{"num_hidden_layers": 11, "hidden_size": 96, "num_attention_heads": 3, "num_key_value_heads": 3, "head_dim": 32, "intermediate_size": 256, "vocab_size": 8138, "hidden_act": "swiglu", "norm": "rmsnorm", "norm_place": "pre", "norm_eps": 1e-05, "positions": "rope", "rope_theta": 10000.0, "rope_fraction": 0.75, "qk_norm": false, "attn_scale": 0.177, "bias": "none", "tie_word_embeddings": false, "parallel_block": false, "init": "uniform", "init_std_qkv": 0.0439, "init_std_o": 0.0, "init_std_up": 0.0439, "init_std_down": 0.0, "optimizer": "muon", "learning_rate": 0.00434, "lr_mult_o": 1.5, "lr_mult_down": 2.0, "beta1": 0.95, "lr_head": 0.00642, "max_grad_norm": 1.0, "warmup_steps": 200, "schedule": "wsd", "decay_fraction": 0.747, "decay_shape": "linear", "final_lr_fraction": 0.0, "batch_tokens": 8192, "max_seq_len": 1024, "doc_mask": true, "train_tokens": 101000000, "max_steps": 12330, "dataset": "wikipedia_en"}
Each number is 128 + 32 x the weight over the matrix's rms, rounded and kept within 0 to 255. Layers, rows and columns count from 0. Numbers have three digits each.

# layer 3 attention key, 96x96, rms 0.157, rows 0-67, columns 0-95
074134195076093154172118147169124106086124123137146117112117085159129136133145147142157119117114127126154112131095064111140163106143169190101049160141128095135121138201119108138146108113125128142091188108106132160136106150146162100119105101138145162105106129100085134146184087072143079116
165105134144130103128080132116110121126120101100096067089100101072119119122138104126089131125124099173122187099133150152143146098117088116148180136168098130094096111098132157174122151133116156128128134116116118136126094079116176102128144121145090143153133126138132130151098150118158156141
120114194107114120177137086159146089112147066083086093129198136159133137133147108195111117088125124104083127108120127117091139115147146114200187090098133151111134078113175083170126147117087124168143156148097146112109189110149137212154145162163082111133084141077133153110198133176064094171
123077157149171141126124112108105106100142109091179158110129187092146198130073133204056134147142118163137115127155161108163150123146083124128095188161109140171205102154179100166175139091129157148119165174120151158116116120129152050151130157108100123097188105112107103139129221184138145076
106073073122122182146111169156118097119166091139066154066089119102113207131127144046141095128123154099118129157123084096195115120184162117117150183135156163107097092142095168050130122142137142104148080078118148182210108148163122143120152096167183143089199085215124127086100060067161118130
046106137136121148151114107141104114149178136147062112136129116150083140136166114058180171106153140116071110195179162088127127179162116124145080085142071086148141216108148119114127085121104220127165093171172133159130155086158125141117137113122166141131104106138126154138230158143066136061
129116136112129108113041113148137147136128117115150176074095119060120174158136067130164170113093105182065119127124149179128161075137145121152110190100186183144102079108106174073117107118052119145083095141091129117129115091132164104195121162111119127147126139126111089114150168127083149163
148147128141143141089116184082181066168121129080131169109111128113158159147095121113063141057154119149123156103131123144143190125132145116129083196102160155102099137085145076100160191101109075120105110084127121054129073186174142167096105123073153122144153133164146094168127103091138178164
086167097060079148148138073175128133169128126124121114177105099127098058094162168075222165161077128115118063129119134114110106153106119120101072084171141109145128137170135204091141114127103112183132169169185118119088132100125122104152111128167144125143088156105119156164126150102112108113
155152187074128128138168143132143094135075211169138076132064146118130208164126125177152117136166122123119112112123154136131121181155149096186147125079128151142184112151100140167144083109126110138035090144149124150128123131102098127158108124129081172141152076115168077169095114108152121168
085103162112127111099127192115137138169096177148138116136123124100166098130105170157194121150147182161089084103139130145109168114084127096082079104084161189163151080153086156134090133106105132178110149106071127089069152140122091085169131119095157155108093154155079197088188177113101142107
184156110121103198147126089096079166095129170116151139153104055088143114070117131087130104159187176149141151159097159139147092187117140113172167127062122132125055076079155164126168134070130082146115065120121100125137144152120113118094151169121149079126125130132117114183130118137097134146
097104115104064136115131130123135134115139080112111107162156117126134128102146103140089136142078057094111147155142142079080096086100122094195157147100162147154108062114158145145091108186094179139172079156108134155126109106143102150124090110113141135110151081141129090098093152136150125138
080072148092097173107130082093152126113156112181133076156141125145136142098094114120151148092195116119148129166157124111123108136163113087148171072117152125102129128103127083116135147166122144103158128111065166126088125203113100167125133133143149153165138129066160122124144118144099104125
104103111142097159107171112128134117159110126146162132163119134155119062087158180083149137131139151116136039156102042095134117171134172132067088070172107082147125142147148161173154104107145142128150101100135133126092114168162116103154129042177192131096123193156103134106173082126137146112
071133144094143108128153128216089159133132128146075101154194136192115074150128156112133178129122151019141086135130074118150124107102122088109109067080102122144150131094158139189122124147174145148137137153117168168049153127147096194145118135172153124076076053105090149123190146128131140081
181146143097165101153058153137116189070195156100082116139082109134141154141136096115140160129110146155073128112151117117107135104097119131124118054157104139146046186073159133153107146105126161112140124164101170116110227108156115135163095054186167146094144188169110128039174171108153108147
136160120079107169117163148148178051157105102170124163118063161125140105092081106144165117107138109114170192086136127137220190135180102179124109118111140084143094102133113131126121168104139132161113134089184112122117140090150185083073138105147121182177140136151147123158172107161156153151
111102161136111049069164190124153102103134135115184194079128107076171151081121110138083142144173134185190201130147157128097190073191110099120150114048095099162155121100099134050160190082145110108099139087151116137156104063158182138124093130153134145144165118146167085164076128155067153121
077112171164164108176184122149115154166112115133150178148143112176122151128164138086175109172081157045105141160097063099107099166107141199155124087111104073131128146097096163171089115101126131077106103148127205155087110096092162051108100135126130108076068121094078135126176065169123075132
075153116105071095132167112132068131172107119152112065204134137171102146165109144153100147191109142088102118099162107123105196173158205104123162097167088108206138123142191179177113097160169156199152170198181120123096196193126135102157092096140187232075121158163105166146169149135170107047
087147154131127143130112188115083159111106067130140175131168170148145136170150129139145165138162184118160145099145191125121160146150130137088164127122119081151168158167065129179117148099136107156114097156115127183141090172154118117150118131102103115121064165121065175109133113137152102176
085091150139071121158105074093122122118137157133149126122124120145133150144146198147152129119113176157140130069190124070114177156133161117147143098142104185097114164129102114099144138094140102114115176104081107107094087209225169140159132126142128113112169170153063107106123151206125092092
109079105109155148030121097078102098125143113152083132064174127120082181114083156111124123160147142167118171092127140118125127166108104106100112105133141109155129118143133127121177138123079098142146146134086176140125109158116161179131114113124157165163149150102234114114113128127084111131
192123149107124142158155209093151080134104108074129125156078124097140113116225158139116060121066166132136061106063202135135153192146154128134144143158120112175142100123156104120069135106135125074119104167118135076174139165144146158161134179101104126150156096104161154136129114086143155155
207134128183168120128103112101143128157153056176098110119119126076145065179115155118153085154137159086101181047144148200138123120152133129081106127154104173132125180127117118123132177161126073115151125097126136118145097055095124127079208150110063105102147136068138099081102132135109179109
119114119096106150114095138132111140133136115168172101178120207142163151068121064061134084091080177193110127095147212101162144104106124152128156152161148167112142119107124154081071116107106200128100146124153093115126151126082139143129123104117119109082093116136158086125111156137124115115
136169182154141090094146138172140109178143106084142097171102109091111128136147135160109103191168073102107109109166180112148078155093181095106146106117084166111071162169130131130186069158085077109090195131154113102187140089073153064121134117135064162144073096176164112134168091108131066120
091169069146154135141141176112155156111116131118153153083118121138112105101122124182114129078106176138144136159089180169112125106130084037100151131141141111060110177101090089151124118136184110153164121136074140120180140063172109124236147102143113162166137150137216137087161121124126146130
149112135149116075147082089160123129135144114126143157133098105152136119117152181163191081057103095118220105156146162144137143123117145129113145162145127075214106149090129176124065112148151152163120123117042175119112171156115184153099147082073111131155186117142141074150095104139159130110
180122125160082096105185120115131163125089130167140129200110164131166169122159112120134156137074093023124146146152110110088152143133161082136141140152117092100182099117132068123129127124143119127092135083100146138085135036146095062113141145113155116117092091080102124136139099172105123134
154103141127154134139133120063094111098079148110157198068094115123115158114110118133150148155117083157110159091104125160116160098113088164094168049141137100132140139144147180128145159136125132084155138074116082094104119110127149098130185166121162127157131113136087151163155095117134131148
114131144105137159140183108132158144127134110163137166145176129129137090151105101152119161141145093114186146146155109113145088153118128105145106135105136092114127106141137112169130150135129104135113179105122125166163139089121128123126106081139149115097103128132127158156113103165113131088
168099127082182145161140178128157120098152082133181141127152119144162100160161112152112149161132117150155176060074079161149120135132112149129117126098125127097115110128164092099148177121179138116157149151172130129184120142091152107120139085153118117166081096117126164167082084152164157082
171108139122145127163152161124152141113124111090130103116125154145168072146125109245141089098076109192119147074089144148170193097178098129205175134107107130113177090096127144141165138155130145097138148086148145090131113176141174078143127167180113119151078085151178121156106137189140098162
191089087137106148188197153127131116148147118090175083126153134071135107129124077143097153119181128160142190102131108147146188142153150166118141153128110144094107094133119102130132131158128130107135169113084113138173099120071193099164140137202075050119075110108115132125127114198165111125
125122070115180142115081213113140113072167168072150107092118084168164141151120118138108090116134078177105177076041144144161185084179045121121149148159169115132118112139145143131163120086182122112146139064165150157103136116060158086107168135181074105105087110157130084150138120158158197136
128111142124170161110168123085149116109129141082094112104143109121169095080105103081155125091151127177151145078119194142155078072164108198151085159099168148138148123105088128138142136188116141134129156065097122136188136182137150128138077171223156096120098061130092100125093074121123116139
145104188145108119165119175095113185157144146147123156146120148126112074100122093133209078119064189085117105129131170109146101131135205060100166138132162125160113170080119115174074073199138061194132111150086045113221207139179098162107163176143206156089158119055121086158161164109131095095
172123201131171096107141119125166090197102105148130115122080117042187081109084062176084125129105143113118127199160080082076105134148115146180107176089142200134141112163109126071159121147124081144096128136094101104081150174144141142126119161140114116083143172110082102111138204143161144115
090185140083046111117089136107021192118100143233075106220111156183069105098112118109204139120100143055101067184211153126090127123158187066078146121145117073178122163173163156138052121191153122098122131198150143144106177117086078107121117141089218192070127187082089082103169214115156085112
091150102117136165155116117170137191128121047084137074126111138114123136129117140176128123134125146169176143123160108122120115096179103073071115166126095170118188143090037136099098129093125089138153148129084106103069125172140169149098141078149093125110154083097144079098127094106109071137
164111124134128167096119147146085132102159156090077201091121102130172113123101120152154197128063133161044126113055148152129131101094146103141144145160131167148129171162128068170123164119150166164110151096117164051043073098153113087117155099144125096143140133100167089148124182160120084134
117146191148138100079126168099102180148172075100189088119080105163083147132098148120168083181122064142132168113111145042167162082114089104151090072133129114119109093116092137136107100157150090127169189166097114135148101114140097165128099111117078166161123167119126119142126073149131134109
160074077125111112180155116116138108110108130074151130114130070140131143079095120127098136127196181155161135085125152202150154130173087110147121158142155125147161109091155092150158140100178189134104222134136126092158100126096155122146146114136093132157149084080100180108125186242200145115
133087083142124155161146120137134143127171154076140065117090102134173135116127111154138140175180126159082120111145139153123146131147107065138084168138135097127140168107082063112143091131107187155128148092114118115198146121114126086137090121122057084133143108107064129143118162144144121126
176135112156146196132145137125168135124153129113158094095123132138173190097179154158134164113154103147112105090107110127113234102090104125122079106123102105169151129162163054087158138159108160155136142124142098157155126124138144126133161113138129124150128128128146181084153110134107145106
125137199129203165051105096154154095183126075115104155126101141162155159156113144166183114177091156149061130113087156093119098137140148090124143156150116145082180105138142090121125099100119107154110162145115158087100119115153149149154130086173128106102123144182165109152176111150123087125
123169105095170107108093092093132162183096159102145188078174117116089125126179138175083131135206092131141131110115089093149193061148090120102147136153154117086075102155155151126161118077077141109158105120145186130115149078145160162125133080149103132049131127065126129146090125179079161096
081160110152136124076083171145113069061150167142083076181091140196086162144093120139149129144128099164132142121152081124104150109129105119130151096083188135120088107135106082191137177129115147156075103137134136132121141090029141155156134136144135127178167144156137100141114057090118182142
114169142126145099143042097147115063104117157131090076159103139167146096109141138125164120141054092146056127104116144096089128119107116117109137070179041113143156116209151153156114143093097189153064124141181141099113135183137169149160097138105169122099116140150133131129155076155126074134
095168160122121020191096158127082119130075092113131103117069090123106100112113144166160138141129075103120152151149096105126112084148106162109182197076102137155083055144202153102152118144105095153057144146113135104136181119145091124125121117086165162168207168174047143172160051131179093138
172131104110172171102170119098125145133210152115150127110130087163140103127121109125128129130150132111131189088122076148139134117134097103158121130106172100131067128095129111169176099180127125106154125094115081169147163130110158150152134170230077097134088092153077110132186128194177175123
146103086163145182058181107115115110157148114146144115102114133165082106134096139059140150227131077167130151137074142107034065147139151168154106121119121117060122194140180198090112132118088083109151097137134130126059117085087115104072085173158151103114132127113134153126069106154157154161
119168138163123104127134129155105118150106090135125152139116125059147165164158158062139119124095148082178143087113102110137090170136060081157172198133130119129097143144153154179151108091161134078161087136162104079133103156200092088114087110065133113130117141110106149101144177127152079122
090120109132158123208192158149128149092146169121090133112108113135127165073124000114157150110174180054085176089143134188171184096185130157144099131157162124103129189133155115134161117140058158173161143146131075095118092116155130079089124146145060147063153101090164151155070120105111151078
151115102102180183180136175108065109103118141099097094145102179058123146105155130118099151189224124211101128139122132135109164067121099098152166116116084103134148107163158111132139126124188147215158106108151172093158127152127165154160114092142107127068136150132140092115148148162066107187
124132128130144081110095087165094114125165094141095129057137160168100094137092112162181138101114113129125158137109112134121160179136160114118119142079211117119139129071183082132157162178079144049156089108178128079146135148153110101116090042153132076057140175139127075131145131113142138123
129157133129132143106070109125049098149171066083146132093179170125196071113118156104100104125132131082170087183166112178116108109107195114120074135160072075115101097128150152075085164120075122116093130146130138162132083154154100117099092136101126168123129110134106113135151112132177122165
152071068089117154121127082104117104132034083166135106079109184139158213035112118147194150180166142149142148137140151182125168144132119202123125175183113147101110114169136126172171111119090163151133117117161141111147147156085134144078149151174153128137085131102155147134079092137203145134
141172071121117064145099178155137117167094164138181106161163149125118100098141198096091155173112135106173115117133165176126100117140156097085103142154145152170123116179166127146110155180085115130141137093166142103124154161098132146104147148103166074079086122164174072174099092112155157057
148103124104118121159152133189081172152080134166171128109116130083135120144074120129082149080073048121082090176076114098127122077109111154171124090120131077138033166107046196114128086171083128178176131100083156141093035170182138103118132119158139114099096122135137126134126156141141110154
166108125116110093149168102076090152211093086139144131131133113119051131115067142124102135153126139090088151153128143168110099110161173143197128160126187092142207091145125126141115115087196109132051138126044099111109107137119142108146147182110051136158156170089127094126194115099159137156
140118107094089120081148180088140149211140142091109159132127169107113114102159126144055173164134161115148051188134197137126141105163121138093131118147074114141115162152153064105164107135096167115156184129195110096189141123141143123111106125131196131145182108114137151194117122046087165105
154175162115166063149126179111117074159129141117129132139101149152121163109116099126158110111151127138133142177150141154139105120087161149115134112134130123118142144124142170102153118131172143094135092102106099154067126152162136135085088097113147135112167155129122155125127147148134162087
134127147143164137104125148132129138096109127129120136152135120098171108171114145163109160140096100062143118140198113171195110137109087110107119153124155146123117159103096084102125110125130117159127134131120189140131118121117154110127133174154075126152125117118177156123140120121145093101
147178161160164118117117157130124104132091147122120153142135130107129158137130121142118149121091090114139119163162127135150127157103110070108098114115137127117128123104113123117144107123171107150125135095098167138105150158136140139153130133130102134124142153151143180105132149153149116101
095126157131122119143147111136139131144131070133119118132144134149147103145124133148138106155135159145142112116130162152147147107116132102111114126133154102124144142119132124130129145175067114135138130123148113109138064133086117132152158149153119148121107133126146115139144135100153089172